Weights of a small GPT-style language model, trained from scratch on English Wikipedia.
Size: 12 layers, width 320, 5 heads of 64, MLP 1152 GELU, vocabulary 32000, 24.1M parameters.
Architecture: LayerNorm before each block, tied embeddings.
Training: a variant of SOAP for these matrices, 358M tokens, 5466 steps.
Each number is 128 + 24 x the weight over its row's rms, rounded and kept within 0 to 255. Layers, rows and columns count from 0. Numbers have three digits each. The size before them is the row's rms in percent of the matrix's.

# layer 8 MLP down, 320x1152, rms 0.127, rows 105-204, columns 896-959
095:156108092147094135112102124139144108079151108144141105106134123142133169129145122108126126097075124105138134141122144121147199144108161182149180113106115151147140077139165111112113180095139154
100:117138122115173132114150102123089105109111084128154181113100145137098116174093131106115148162176100183129111123129134168088127108138142144124134115137105133131141115147112165103133141124115178
101:118131095100137143121119130147139162110144166141147134148187106142157121144141096134177118149116116126102148060119128161102123164120094105161131114128147157126153106117105154151119128108140157
104:130115154119159144131146146067141138177127149142095122183146149133141111085144136089114127145129144103135150118103128149142127157111145108154144114101128087125134148098127145131147147132089112
096:158144144124171136112138118145113123121107127118099123154096147128111173108124131077139141102107091111104126134110126110129140117103122132155121132073120139098140137121100120108161126117131108
101:076108165085144147109131106171114135137138102079144099163103146133132106120142131129122142149149073124145140108097120193136096155163088148155121120128089117137127152123127090124122143111107139
103:103127109120144133102097160135147114114123148084131129149114099174111140140132102121115167162106180133129118167158072193125127139115112128152146154120140089140176139125106114119126140154115166
101:176098105152134100156108152132081138150097112159137090133149140163134123148107130123129069153123140130170140123151115130152128102135118128111143104116138117085095130157124129130149139170134161
098:129142153123169117111123151091110128077108086156120117104134131141126125117132103101114132108121148145157131141113174130139135162165112099122138150136127159151133152141111137144131156128101081
098:138146125125125102124196138126115113135125126119154136152136128092103157172150117122123140141076110121133117188118126106160136120153126150123167133130102119141149080114107130110167105184146083
102:142132127099089125132103122146142137165118115118126098099140136139164104157097127097130123118130140117155103082126140136161101123127109193158139142142117106101126112089111122149112146103176161
102:109107092115079132133109082124111142074120147113108126123112124116139125148107139137094118103126156115134130144151122156115107155122159176136103122140166128121122114159098110166115144141095128
097:159172125087121169157188112163109142099168121141131120086153127152121102131123142107144131125144138092133072126103138127157143131135149121128147113112110128149143113134127152130127141103116124
098:154115102162142098105090136137097139174140152131063128106132135117160119109120130139151160138149110163143149155105085112147104151118162154138113113113093106144107118153126134128139132130131096
101:138110090110109130145134151176166098124135095092145122133120144129135101154116132135153153158123127145121131124081126131157080130124096130122163180122130107121156124100145088138140165147160165
099:105144116136090086128148125104113115143129119138181161169131145101111128097146118116121119140125123142074169099140140169107146074103114135108125152128139184128149164113165066151138148163133144
097:120148126110128109118116112093145100151173120103153150098113110102150105151152105089128134123108110122091118119179130084124127115167154127123093126098127106124131114125137157132107136155142124
101:115160149161142125154143088136152119137143152158156199106145128128188055141165122121113111052158090126146126132122126148111133140117111126096117125173106125123132126104120143149109119138129126
100:141112155140112157134120137126167146161159132163143109153144151139125147136168134149137113123125122135122141155125120155115126121147167134173107121114113112141125120140127104134166115150121136
098:094092092160114143161102136157136134124114101127128130101130155157140117112160098133149157123096153186108146157116120107139140104164141121077121129148102120150126148117104094085117120140136114
097:085115101129116146118139142133121136108126174144130170150151097100133134133151111156154128172122164126123093101143084155148112107133151154148142058131173102126124112172107160109137083146161127
095:166113121143141105119107131157143144143133114153133140124120125130130143111155119118119118148124109146090105110165118101097098124145105099173128105096103121112177120120149154131087148127132145
100:121097099147102124130104138114087112139145136100124119130132159133143104139116136085125102176135088134155126119131153121108118098120148129120119091075116147132101131104129101106122159171098125
097:168121157128138143124181137178140113132141141152128080096117130118126132113138125209135078162166122107118102062148113134131165139134138141119125112150128124152098095087133172105196146142122143
100:092112140165129129147148158154164121135108115129140119111103116086119182128137182147090122171126135183117102091134100127150094155140087120094124091117141148140101169118116112086139113117185095
099:112147114133144126087116129131127109116155071111128093130124162119122129121102086120116103159141088192129154105131109108127111143137146122124134123095092118144134123171153154108122185146145125
100:155122173117193119126114135115092112116176116087158145134085140107154103161136114155153103163162138186118125120082159160113126137163079126116127088156102146161108100141117135127107107126144061
099:105129171117129148158112143128125143113124152150094149166159123142128165133116139159090164142117151125139133138129108127159132102132118108115128145155141093090140135136145111118120102107106121
104:129105120167141143132165137148146146113093148132120161134149149171082104102086107121113119113159120150117093105127106149179102130162179145108119128091084151142137153133131153119193113171097159
096:106127105115124150145132136136078164072175181144121116138135108130124145098107164160147121126104219122089134132138101157102160134134135156161138154127173122133129118189119135125150116145118152
106:114140153137089137179153154102135123120123118100150118117143139104147151110087148139117131119107143114154142113131148157096097121119088134139134160100165110146138141167104156150128135151155129
106:139110100149158142142131132144094096093148181128117158123106132150083100117151162125104152121127100110175128194130077111125099140205121079105104188127117128101134126091143127143126125117133128
103:128123124090156144105127156125117150096127140074102147106146115095142130115126128189148148120130126129100124138174143109139101137114173157130137133134119094163116096138147171145146153112145129
103:171076121125162159140129146106157122112156135070123110086123203141163146147120133119124114140192099145110153098149132129180126118170117097135116120132163096110103098137134101127143140130113108
099:132097115109139125137094104098129128102130125146109114134128157093121148138099139148113116128120117149130095127152135102139096120094115080121112111144142127107095126081138124138089181084124094
103:100124133117126119134098119079106146123123132140108089111152143118125159110105167102126123119133121114108112128078081137140130096080158162126094163114107163144118137127098095124110099150120101
104:152128123142138129123122132124142111128134116124222149101140155098173111145119122108134092126163112116182107073126099149154153110130113128090103113148158147117116172115102160133120135091124145
101:121111178172118120129171138185134126155085090158124113141123128106122123112136150162131155124105141114164122112136118149138088147093130158075107127126129129094114139080103157078146117140150132
101:155111143151094107179133116103148133137135121150108176163115138129094109096157155169088120100104144078132183136073099162165145150156112099124110100095153132140088123164123149130133127117093134
102:119156150157128094141147170141116142136121140150133161133098083076164130148123146166090109078109117108147136139116128127123087128101107138120117138121118166136138138115207105153136104163160143
100:115125142118162133140168115135148115128108142115111171106149160112150151139107134123130151091083098098077109100128099068122132112143109116106131156118108154092146118128152183140130126152132116
098:121114098101129180110192127118114127123148121105087156121146093113185087138123170090089133147131132123139149144098132089112166146107144107128136130148114130108122122131143152176144149092134099
099:124065111095105137115108125158123135146111124111109187132088144096114140148111125127116126130123145157099111174114130102124151118170148116152106101147123132151114113087142142126133129083113131
100:132159136167158154129101151147099125088101176124128111104108160117103135112150111100143125116124125112122086158101159140156137133097166151131121132168118160096129133141107119107124124127155143
094:119140154130168139138123151132108128166166143150147119169135148121082111127130151086139142114070147128152112112143109176137113143107150108104143135125151098111137113094135133143116110169152118
099:135118174134142180089176142111137131092104103118192139130181122196154141122141119136127159155120161128136094116056138131183119102150130147111102115136137114155109161091110156077139106164097126
153:162121112198128184117118134105112059105139107165123130111148228152151111120139098086114129119115106125115153154115124091106116102070117114136103160148133118114137162152131111126144134116135147
099:153131135125152119109109116189172120081115131128146106111133095095132147139153096148118123115109136148142071150118110145142106105140114129135114121086154144123118131093145127146163115118092168
099:083148101176122100080135138152144128125131132108125177105122133139150138125125072131120088098103117127149146135140115154127128144141126126116177192144122151150146128144114120142117131106170151
103:146148137163114120143123101112136106135109119150130131128140140136118140122153088177141124094170142104137135108132132166178152122083093088142107122136108171134112047154127113128157130130118137
100:123136115180091096150115112121091129137139098128104113121117141143129122167146083083168130102126139086124150116127131067126151155121137103124142129138137153135129126106104121164151160099142096
100:146135146142120117126137106153126102074150124145128115150137181125131110119160145124118115111134131140163121165141119123143137135127073107169115137152124131167143166154118102148103133139094127
098:122115130102115124154108120116142127139135177112140138115137136078133140134168149109149132131119116093109135153103116150159124121172127117104177153154119128148141115146096131165127143098148093
099:135195139136084144102143153138137142144151139120138144107133087129111146116127156151157161091159153138112120099159085139128100125091160107147114144141130127148090116126125162101152141154135169
098:113101112113130175135174148106167129087127152086107127127132146144114144114115176181144111146134139123111098152110135120155071116144072092139150156167132097128144161185106126158130148111118121
096:095121134125087108139163147147148109120116117117094134140131127118084107101164132098112113130151150126158163135128144140101139156136076173133084168105135117170094155125125102184078104149145080
100:117159138131124176153146133149129148114110121144134127137119104060089135134139155088103144124125132123118152158080170116022102182155125128127140084104144088130102153111113159115117162127094131
100:083132159123138154124132124167146141117146144131109153135099146124114178122128153098113143121169103138154159114158153109088123116073141096095095159143126096150179165094126131148171090127131159
099:139147126098190128105138154111120154076160092125118141129140164092117140126124110126166112126129145146148157146125124129140143115115164105107154109108095124147103132132125095156163076161131091
097:174136085156106085130135155130160136127095107142143148120149129162106140146150118126145141136148165112119161119141146124135108087137128110122181095124129087098110124162170146132115128124093152
098:122130165096125098159177122136174136106109144131141117171139146139140121128147127122135152128111141170109144138128145134105094106125119158121120108139160160153134094169167126117142133154129134
096:108143118126117137151116154142153151174116132156128159124182165116100153124136098064109126104136153120118156140164146088111165161123157130180132132122130109109128124092082089096138141108142175
096:128136139108130111097129130148152111140080119129108113141148119096117158122122134180109135124145086177125131183115143097122078125124098107120135099125132157143099144116130158140184116149124104
100:128127163153136138152144155121142148094108140157140170176130140123148157175104168181103151080079141088139121128106130139103131139103103116152131112141159072164122117129124165138127129095110148
099:134124098107144125186124128094167085111096169136101084117116149148100145111106130139092110104088152073139114167123127122142104134087096152166122123118118120105121156119094117130098144110091146
098:122146099119130122142145148127128132153126141146126135110115133152130124146103156108146092095160113125135136118149139121114110110092122126148121129119124148103130096128125098119140153112124132
101:153141146180152177155146129105104104071139103121137105111135102129121136095139111161119120105174123147118120111123130132107165070085164125088131122135129136097142171137064124123179098170151092
098:147152124161093119135116154109135114171143134100153130119113128148145091060142112122122161144144092160121134090088068108119125147151147108132123135100160116141141112109116107122174115144125130
103:134113128129155148117152098132147130134105130142145112132082152134118146111121113112110107139117155133133124123172130145093151127069118144157144154108103126122147149127092121160129134165139141
099:145127125152119109131135136135149106101103125136158129116062139134131121105105121130082120117127138138088123121129143120099138111140144126131131200112115099128110101104109105138139120133125147
101:119100186130139127138163131149127120084136102144137146147111121135100113139116116109158141097136113084112116126138129115146108096158105099108069148168094158136142175099074119118117137104097121
091:158041146099110149154132119137123095107112139104127197113129146144135111129120112125142105107163084112110122130179114114144119120105129145095140121124135178128141168145119150127120151130150115
098:127110124106119138092088116135123136117133111118102162113119101093102134070119119154135121128099140119162112143105144110133115128103089137121126144124145125151128129117117155090143110155122134
099:174160125142150133141110089128133120127099116116119108104141137101096127132085140138114125103126113113127151114153124114141116101129130112123163141113116106116157124116174097135131195158116174
107:121144087143123110135108144109121117125102097135085118126095112152097148158138113107139134135146120175123155141146188133102085089156137093115130154104144118147111142060119145109098129149110119
097:149143142135138109148115129108132115165114116133115103097110116148117120155128119119161108112128157112134158147095158141125088099145104147135152141136135121134121113112091165135130101069105161
099:147095145094120181113104120129101107137150098142135166129156098170141140127083116164093157107097125138151132112165141144133163165138107138098141089139145129157141132106151119118100101133143135
096:143143152103158120159097141121131138118132128112116118143157089163115133125092145118143127134150111138155134141148086142119133139135105134168145120098128136113166134136100151082106140162108132
099:118142127139159112167112148129139155151128119119155144118150148116103167159154099063125108107167063145116142122104135078113124142134096117129122087124122119115145124132122101097106150103150140
100:073114146133105083081114118133116123107081132152096138133103122128174190137149125106124132119116087125134155113118146106112097148155128116125077152126129110113105122137122150143137131127120156
097:142104134067161164163079172115142128085143146138113146167153158117104082153161121096132092136121135142122147117145127144089125104175149105143123125131118084103136146127139085142157140134081085
099:125139120137170156134107117152116120140108155134130107120113173132099137163151108167150127166125114132151107154139098116115090121170132127123144147098099106159141157104172103108138129147155109
096:095155129132136138148126140143116125154134093142116138115140113153162097087162168183120139109105126140151151141119155153143126129082092098100104097114108102130087134067113152125128163166122081
097:112112131162162123148141184089096105116130122141137158104105102152137168141115098137130141138184109082121165134177101139106124117156113126134122129149154135089099125124103072145150102098090103
099:165115105146119137146116142116155094132147135128154114114189150113125104113140132134155144114129144092105141123132141140116178083127133186118132140126121177100159151121122129134112088136153142
100:160164140121141166121122170107123127141134140081163135101154124102155126090132125137141112138100131086114151143137136148161186154172155097147108124140148106112139131163143092151125137134124126
099:086117119139140094119145148108125141135102107111118065167121132156137138155117154111153137146161142176139156117115148087095126090142123105156104144120076101167136154147131127114116124094086132
102:122155127121110127155125150083072142144160120127133165096141139103139098158129143101141158139145098123148131134115132138114145112141161144122125121118132090147121137137128137109101108145133139
104:144137139099098123108135129123109110135152123107109104124124103154133110152132111152095166110135111059137134124110168084120134090158123104118143140090136120122158125112155123151122171142136137
101:119127093131106132165154125144123120161153065142107107125159140166126104123098115154149171108167133131128130154124116122107140164134101128118133133169131136107096171176116132108088148130135123
100:154126119115121088097120176113146121128140127123136114124172150128114149096105115160132116102115128139094107122172184116172143111114152133135148144140113134102159083124156128149124127132116114
127:146117132124130117112110151132143132116105085129117125156125096137138127139123128208147122131147140157103125129127111143137107121153140128130106156145113127151160105106162135087118156174132091
100:122146113139168131122096140145178126108113105117115130121162111142122129085133114126104116129105063134120113136127092120141117158169139100156155122098089096135122131143145111124175096142119181
099:095090098140121147160079104082135133127135103134111133088096117141125164141115150120118141114107096120110168153146158100117157107138131160110177106121130108128125139133154119106159129113075141
097:103144135088102064128157157110144145144077140101092121145099141156164120136163121185128119121095124152130097148092171162115159113140123128151095132095118088130156115113144161147134116161151125
094:125087117075116124169122116131132121135145148114200148124134152086102144147095133184156132117155082144126134144151166153123130142092138133143172154133115098112168155138091117109130112127149129
102:091135119140161110128092191135144158117108110096113125154132125112111136143173096140201131155151119124128120195117120121112117094109142096114148131126102109144162068141120114148130100132121068
105:107105136101160103158187125135126136149138120132107136122149163105128132131071137153103113112179108091137132118096171132108157102168085149133150152148091125126110163144159134170129122108132107
100:130113135128142120130131114115182111138145143129178125123105133121173149099137140157101150134156110119123113142134162095109120102090153130133150109112165206135127072139130100114129146117166108
099:121123128124060126187146121153097108133114118082175190135129123107116089125134109095111100109114139171125092145113131110120126175108109100111136126105110099091177131139139122113129157136111115